{
  "n_layer": 23,
  "n_kv_head": 1,
  "rope_base": 10000.0,
  "qk_norm": true,
  "attn_scale": 0.264,
  "bias": "none",
  "parallel_block": true,
  "init_std_qkv": 0.0491,
  "init_std_up": 0.0491,
  "decay_fraction": 1.0,
  "decay_shape": "linear",
  "final_lr_fraction": 0.02
}
Each number is 128 + 32 x the weight over its row's rms, rounded and kept within 0 to 255. Layers, rows and columns count from 0. Numbers have three digits each. The size before them is the row's rms in percent of the matrix's.

# layer 14 MLP down (transposed), 1024x256, rms 0.24, rows 444-493, columns 64-127
097:138103127142107158180116140135107124164106154160113113085128104109148150078143137131184071152163098100131169164189096188084121130055132123120111162128154142147110119162146103173102167111153112
101:136124158132201139122167101161082099159132131115088074148129158150112117144134098143097137077122149133117082147182174158103180181100107104133093154139199165123123105140094143118069131155158110
095:131108142091134145156176169098117136157126171124148125112203145102109151144115106179150129146129159126108088142159147147101132159100092150154154111168120175115091140124126095201094104094115098
107:130125153132126056065139107110095154122124097129136096130184121135144158196095116153049135157166151121136190144169131077156134175124142138145183070147110110146145155063110092136180050101160131
097:057073172122143100084150161136111185082129125158098107141178110140115149136101129100101162144054104170162165100233138140108147140138100098121143165139131120134163069094134100165147099112068148
098:105176056141141095182122135141167096070134109138165125139118131084121164089109108150077151153179107140127147109142137096140121133112073135156179074147092097129079139134152194181099160102068192
104:176119136191133108146151201125157134138152141149119094160116113158055110161158041182132095128137129125115137139117103115141138089179051123115137140071125115120147117147150055116163113101128127
106:116115159114150137129124140159160133138122156211105099145100111135156134073159160100075141121151094125132121148121132135131114123058067161160181139137165129141122121140113092078087145141173100
098:135100132100059113139118141137095101185109129106097159082131066077197091146100182164123141083116126121096119081102117090089158144079138159081141160073189067160114057109192147097165128115166062
105:155108076157216151072156079177113129235184068086088182132094172179142128120125109167164144177134128143113133122123115128163062160118126125134125142156155102037133101106089141106136111091117135
100:100117177136132136144137119158093210100078080171119118125101110129118119122081144122110196118166133086204151182139102137127157125126137146125135168122178137121140057141118140133148139120155104
099:109177127126070090157143167159092137076164094141159132154209111111117132104085147175210092096125196167159150203081181130120097149116171129134103168129164192109160141055176104078090108116098113
096:040085126124155055114061146129097105095113109089161107138095100120155123162161143141187121110174112142122159189136060165132122122115117117109118150149114131153163126139159162180142135125113109
099:148078139130169139123072192160137115092115129126105149123108129096172007121142141140180088139132182105124124138151177192111120115141201112157114087126073173108068058141194165110146135101153144
099:115145135112096112111109144146124131123111104112154075088153155088099117105171122167124095123098114101127131109132125151080098124127153121055127095067192179187185103160116151183165074112106101
097:146117107151130172120156053117099110116145099195131068078113172131125076120132135115105115096190177143125151116134095133114148072132184064086130132130209105143172186109121159134124161149169109
103:122147113155099146080139190086144171143126115078065113118109129155142098122166090088118169129140138077125158108131111183118137119137076152123137137136117145097065125121169121151166156111164130
096:128156140133138108061148173133165102132125129108157109144094086130178180164155090091104113119135047072168157062129116073143164141152133146123154099107044096106090108129167140182096202088145112
104:132119122087150150119169140111073074102140096118127070109096150118136092075133138161136155119151100110105128118137147067083139139164177082206160111110091067111155144160103102119157114112061185
091:114065173138128092118177191159123147138123141128153095202196133116097116158131169136097112096129055146140102136198145150077070136110096128120182112143130162111114106117097114103157126115175183
099:093104146080127102081057132156200089123148117138085128127140132091109141153169119141110108125122111174119163109105167169087116138126090098172126126150169209095081090112206104087131106122091132
099:173126110070064134121083089127106095143127098141122132105084175147175089119162174147145156108119133153121124125148085147161194147144168150096139134144169103133087140132127116080150116140112168
099:108172121132123077109225154160140127105087164148151127104082080157138131108149106150121121022163123152161196160126149149147130130196124050108130109155117180156165134129095161134167143121200116
109:119120147181172076079134138105127152149128160183141070133149086127105105149163116117074179165116133141154119136084170110129144102069079167125097188093124113100067122116121166155178111044100122
104:140138126119142135142145213130123170113100141157153124088144140161135107139128107127118098099126183115097164089107101154143111180081109067087065118129201111074100095165134164139180187074154156
095:177116084115122089145169125102181096088111141113100109156107173169119083155135161122091085092187105152124087140177134146122134109059094091137089064073131145058124143171108115109122159114153173
097:094191129054127123166139093127084167106176098120086163103143135131073206152109146116123143119143115121144127140099101132158129079176131132165163125161105113127122149076120138099117124143107133
103:084122112102185142107141166096122086069152171063120140162099120137151154169166141156083136079158164138132139165127124144102082104147085130111079089171114102112104163154184167142157137205129086
106:141114094104113151175102101171160091057126080148073119085103159125073140152087124164142148156157137033113138179170085143091114165116096124155138171148119097150069154109137111169161087106138156
096:142095097081143144155106129145149102157162101067140103148114084066099137077128116100146088076169165093158166132116132111133126146147175084136090083136104069184094156113141112145126149111129122
098:163120107140079092142128159115142158105052133122043162105168118145163118071165099082131144085093129108144123147150122173153117083184168109114146079115091143200092131182095092129106151099159114
096:126118146122120151111089155168140087089147137141121127081182180134082090122131109138104131153107145125166097098144144109109157170107136123128115082091102091198100120147177122097131109093047123
096:134101114156128104209157110161135163161085096096138132104109168134152087101135117114104134129107140166097199130080165135092124196140089116106171148101058115141129224140125105196102156099147112
099:139118163094109098190099074108094111147110154149155143140113106130122140131102184102078071126126091087094167156066144114164165099160149182085144082097187120075135208125125120191156155120144157
103:137129059118091176114145124150098115094167088166160105118032125101177194175141123170128127154179152128130108174116136183114147144124107144109184145141117115063121174147157200072140098122151111
095:112089162169112123109092120116138144105166107079129089164105110156100113130207128094083138132151090088158154086133153131156137109127106219123161122120096087127110097080132105107133139114105107
101:145118113112151087145165063138055154103109108097146101149185147181132138109120117136135127063098109060099092108134191144116128145158125147138114154128147131117112154106138088068063131126148130
098:135073134118112140128175109088072172104124070110143104086102147104112092088129161133115111107108164087152151114127103124117132144104088156144099126095126137157152131105061153131098150093137065
098:166137161095109118105194140081146119166065122153118160069150125084124110103095157154130140127139140132127134158143092161153122103092068099143119053128151106100096165165137095093172128164111135
099:187151158149190097073128153079141116138125169105132196153121136092068179102101141119182148135136110098132142096142113086109083175116116163140140160097154132137110127127106084111123092084109120
099:167121147152122078140126116126106141161162162102090135152110118108145179103195135100133103113183112105142144128104117109157127113183078129146109149099132099157116145087113117140100053113099128
102:108114160116143140114092086154117147132121171117134121121081105134072115122120114108120157077123081139182062101097069132119094119058130118158089162129137101093095126135113077168069109119195109
099:069143131065131099110118102222161132118076130197092105071179115125161174142112142182121157101168059091144110116063129064183090132087097106164186117141128186139143074119120075183139104129145102
099:158134151084161111142137139153137072114131160104098102129097131159112154115120163111142168084132145110129142062142071188165100190114101046088117096099170097094115141168154120105138120140101119
105:165162119115151123096163138124211185173076118100113125058113083097147135201108150079108138128096149126081171122099148165100141156115113120111109168209124111122156124117136177114122136187107092
101:103120118123105162126104134122140146156150181149141133144160101061087168133105142163168212090118097092143112083146110146200116184140136161125137118104117166105104136168175094203098142135122150
098:098110153119163108121203100127153102142123093191109099138103098140131126156136152113110183107158127191168128114044082096080116163160188118155119112136108088173144158201159154137065083133142097
105:157132089109086122160087131131130168102130123088129151116137142144134064186151107197126173070093168090144084182082105126146131107143162120114106153124138153148161161095096123081102121133101155
094:175164142100179147167149121145141124123086166105118110111118103147180078140155083122082087134120109140170074137134187144099182145133137131140150050105150106092143143116138194127123199072130170
098:106145121152125141107155169123108150099142158123022136127081088127183110154126115118128172126117125162132111138158130115117104197208099135137104126071118144140125129137131152215116120101147062
# layer 14 MLP up, 1024x256, rms 0.234, rows 445-494, columns 64-127
107:131138151168148108115133136146116168122083154140072102099111173110098100126093123131142126090143175190138148158124149148150151152156073198140104155141144129183132088120127163105121108129116132
099:147096170110146130110098133087116120139097138196126142161090132097150164114108130152124057118125105171182134105121133161117128154141143097135119149080142067175178073158145138116111108106152063
109:087157108169162154137167149077146108172041139161130179091141211097086151137132156158111107135105134107172175110125089185161092154108084081068140184127070073154109126155141180165159105082175108
098:199108157115207171166089088064196088154126177105103209077123119169157093102139121092079052165146142153100085099156139129128102150117123141086129143114119141138103118169163125145161125145122063
104:069141092143070187155095133097110121089163166076146153136108161131148179129124149183139088156087120120147082079106144147100142126122043189105122116097197187153061115069132152144088105143133138
105:142120113093102208097125094095147119186129138108149146130098108124145123065116191135175160098131128154096150146147164132130118092114175134096134076156118127117110105102099193062152106126175089
110:098127159132208129130169108166133222162141088143160191114100138101076126142125113084082149110088121054125112150112110084081183132174089138161106156098128174178121110129123158117126126103119140
101:128187125139109114132170114113141170076072149123160146173105146144120097179094109163110147147123192145066084120088156089141083131140130156161162122149122183111172126139085109182103102159091106
093:198083147178144147070130110180173074173200176157171171140144122128100095141140131112167165151116126138094082139162177120080125072085064101141147128157125126124182135194101100095149143094105083
097:134158168142065141117105115115167087100095114160147188117110078204097141153099191119088081146153104118126117178172137087125109135147117082102162135126145093094063191074100093192125109192145084
103:097129170102128134120132111122143099116098153182166143167112126103108146126148121143119100120141120112066114128142095109115130156122126094176152116083158138152149067185142134131158064091070107
095:152153190169147147134087152141167120085149192145062194167136141136177087160153170134118160078112137180131157146128116154110164097111093111093106079087154141083133067155078091106162091115130161
094:119173200099085118185119104163141125117084155108112088090112112100132164133094063127138058051098115144142114137137151157149195145123106152093122138105088091170077179126127063143139148138090190
096:093112135158101136094087145116097165101135117120128113126136198123106092095104097144090114134104112133149156106117098127154073122141123181116131123140146179118188093199118155152169138175107128
097:126134122110129140097108168111113170148138100134140107121149147154116096130129120138120116123151086185128116142147146043168085168061143156155120119112063185115115128119171065144106106096082138
103:103143094156135126117122176086161081123106066148127158137126141181083125132153169114130104086075075144088139159101129136166130129146155147114122107132149197162153159135139102119087120105068165
105:103139106143123088130148113046107182168060071174139140093099101120105098148161114084114144119082153137138148049137146144149130108137117115127147160109175131159157146081205107137118158187140103
099:139110080157118117121185117104078152127165136173127120130170114146114119153170124117122158089140145193159147056146131151133187105135163125164115156151113086179132138158169073153167106125142137
091:206155184085147098182110142113103112072043088149129089151094134206139099186123128144046107106149102104144091118165165168141118069095143162180180131127147134092113086107151159128072185126139142
107:120157179120048169118134161179124117117114061096155086171109077135106089117092092188137118158132115065120132159145098114143122098132134076170168118062068127139168179123084136124090174071116120
096:085169191138158195085137114100115096121114115148087139100151147134109083077148111164218163146098169113091125117134145141132129138111175140115082106093084117141131103118149143153106171121092137
094:148129125147085106165166073092144152091116129126116149075092099120136104120139124124175169125187104068149135110155147109062164163126106081088133159064123123125127153188067125168143092129082158
115:149153129148122122097097169167139096105168157137135116136139120135143144126104104117153158105062072098157199166095091175158115122105148081160101139109124069107161056106103119181108136150123135
101:106102161100125129137202108085208125146124082190151025161106158127124139156094098185097222106112144139150106114082093088130145130100070113114097140128107112081145094115123166095100128179169152
104:103167143060170124128125123141125114118076098109108160143177161174161162106115097125093097155142123080138133135103078113116145114168202140205171143136138093121148136080185093136116133172160139
100:161102132169134123159095080074091172128149113137135167152151083135133162198135104178116090156106179108169072109129131112131061130104097154074190111123124168141110080102124102149158086096128168
097:168144127167152182189129116127128195136151120112186155132113149166103088129133090124099115163155138110126155117107196163147116127110072167167165125151099122092122179066144118141146166171170121
111:128089108182130158136166081158169169122114075133179148174186162129127113143056172104127178136146103120122118120139150113084099159106098156175134159127072096167091168108159130128185172124141091
094:084127122119146169192154143173149139132090114167135161143112133136123090092106100074082100183100048114133103117124108132110106192089151100084128133153139143169151146108098176161156074120215125
105:154084175058156164091083072076126202180031150098154121123152116164113135152124153120187161132105115167145128165135130129137175109114185126119166183120173108131131107154174124162140118176123120
095:158120077118139165082068121145095152080156160115137111095139150204116134150152190142097138159136082153109140116091102126099185174169151202133151112134145099175175193138079150145147112107131145
104:114150120145112119166175198137114089154133169170086117120085128087113128142118105055079163111167116073196142156062120146114132135055151176125157188138129090156082105172113117156149105118166100
093:134143114149098107114103202138156160178158117156105154119112132141123165147150109099203175093089126164134102130140079142111126061115096116111163088156145159133107211124075113202047135132141106
107:172162145098091131103120140129177135183138100149129143156149179147085087109117210117147140148117133116132128120176073132168195134046192145116149134179138135111159120117196172135060157132143125
106:152109137063160132082104120141173137149123072168132147120093163123144142116125108136141136079093148077118119141127128127102154104079166130140134125025160141133224119131123126169164136135147129
098:111152177091138211079102104160187163141148113156105115096097185128099136127143154130165195077094103127150141141106140137110058174038117082094174161133117096185153142147096109160154110194087123
096:153123105171113102166150121101183131087130148134144083134101195107110119103155150129138169055127136151157122176134131141120156150087091148161064165126126157098146121013087129191149090110124089
102:100122118168104114167168161189096142146064169095120128105062194149123063121111090136113151134104114150141169073086057140136104169091110136143148136113145150161134170191100133121071107207158126
101:138131138219165141168115142138095123102126101112164171159169098109047091087160134127116139099174128119158125113116133087173136124102127141103160124112094091115134091102099078214092128133089135
094:114110148145094180145159147133182180129182131084161185104161118125085130127139087173127149136099109148154139120164111128122151118117156098053155086071082118135142092113131165095155092086138161
103:086160155116162158067091092141172126183183149158135092067157179182116108120116135113164074184168102094128141103091142113162129136167112170149132063185148123141119139118135082164085080109120094
099:113132158130069143157125062129175099143084142089154157133099157160094096150094126134134198102156065176112162105091113171109094125126093122078115095119124122163110138118174150082168152143124095
099:108095131126148203096166136084137139138137088162141109151105102093106142098152125119118153110119064127105080128181100112138174137111116143144102085122102104067071139142200148156061119135132057
105:113118127178122118078122127191148101149217131183120133179131114127095117063119092061109116083055038139155131154154075107141118095143159116116105078126119088072163046162115126093130089168129126
096:087131125079156145145076094118155169150167113120096102141084142130041089141162157117139092118116099091162124067073151203128126123150127122124090103161116119140042102148100139092131117172099133
096:087093163111088152149148117107126160155150112167094119120160128121134153163116151162141114120103119175077108131151137083112098158089159129114122148157092145113045131134082145124115098125170192
101:146136127151119056108046159132108105181123100150124162153158075138150095095155123144139122084099105130140059065093134131128098136093140095120209162113077126187156132140161142141100119196141135
096:086156158150115155189151134118090145191137142133109127165110101081097088137160185097168110075103079089130125091091139130108151110108109159104150090128066143104054134093088076198156132114121150
103:110138072106139121078129098075070127123114133102054153170151094131129140096108137112170126112101107156133114123194146120137119092113154180128190117130105086161119149113114213164150128147160077
102:159157128164181136119075128161109138126154115106106138098114136073110144139105116159159140173060081153094122138093079139101140134152113127127107150099095137111126111181099102121081142189132145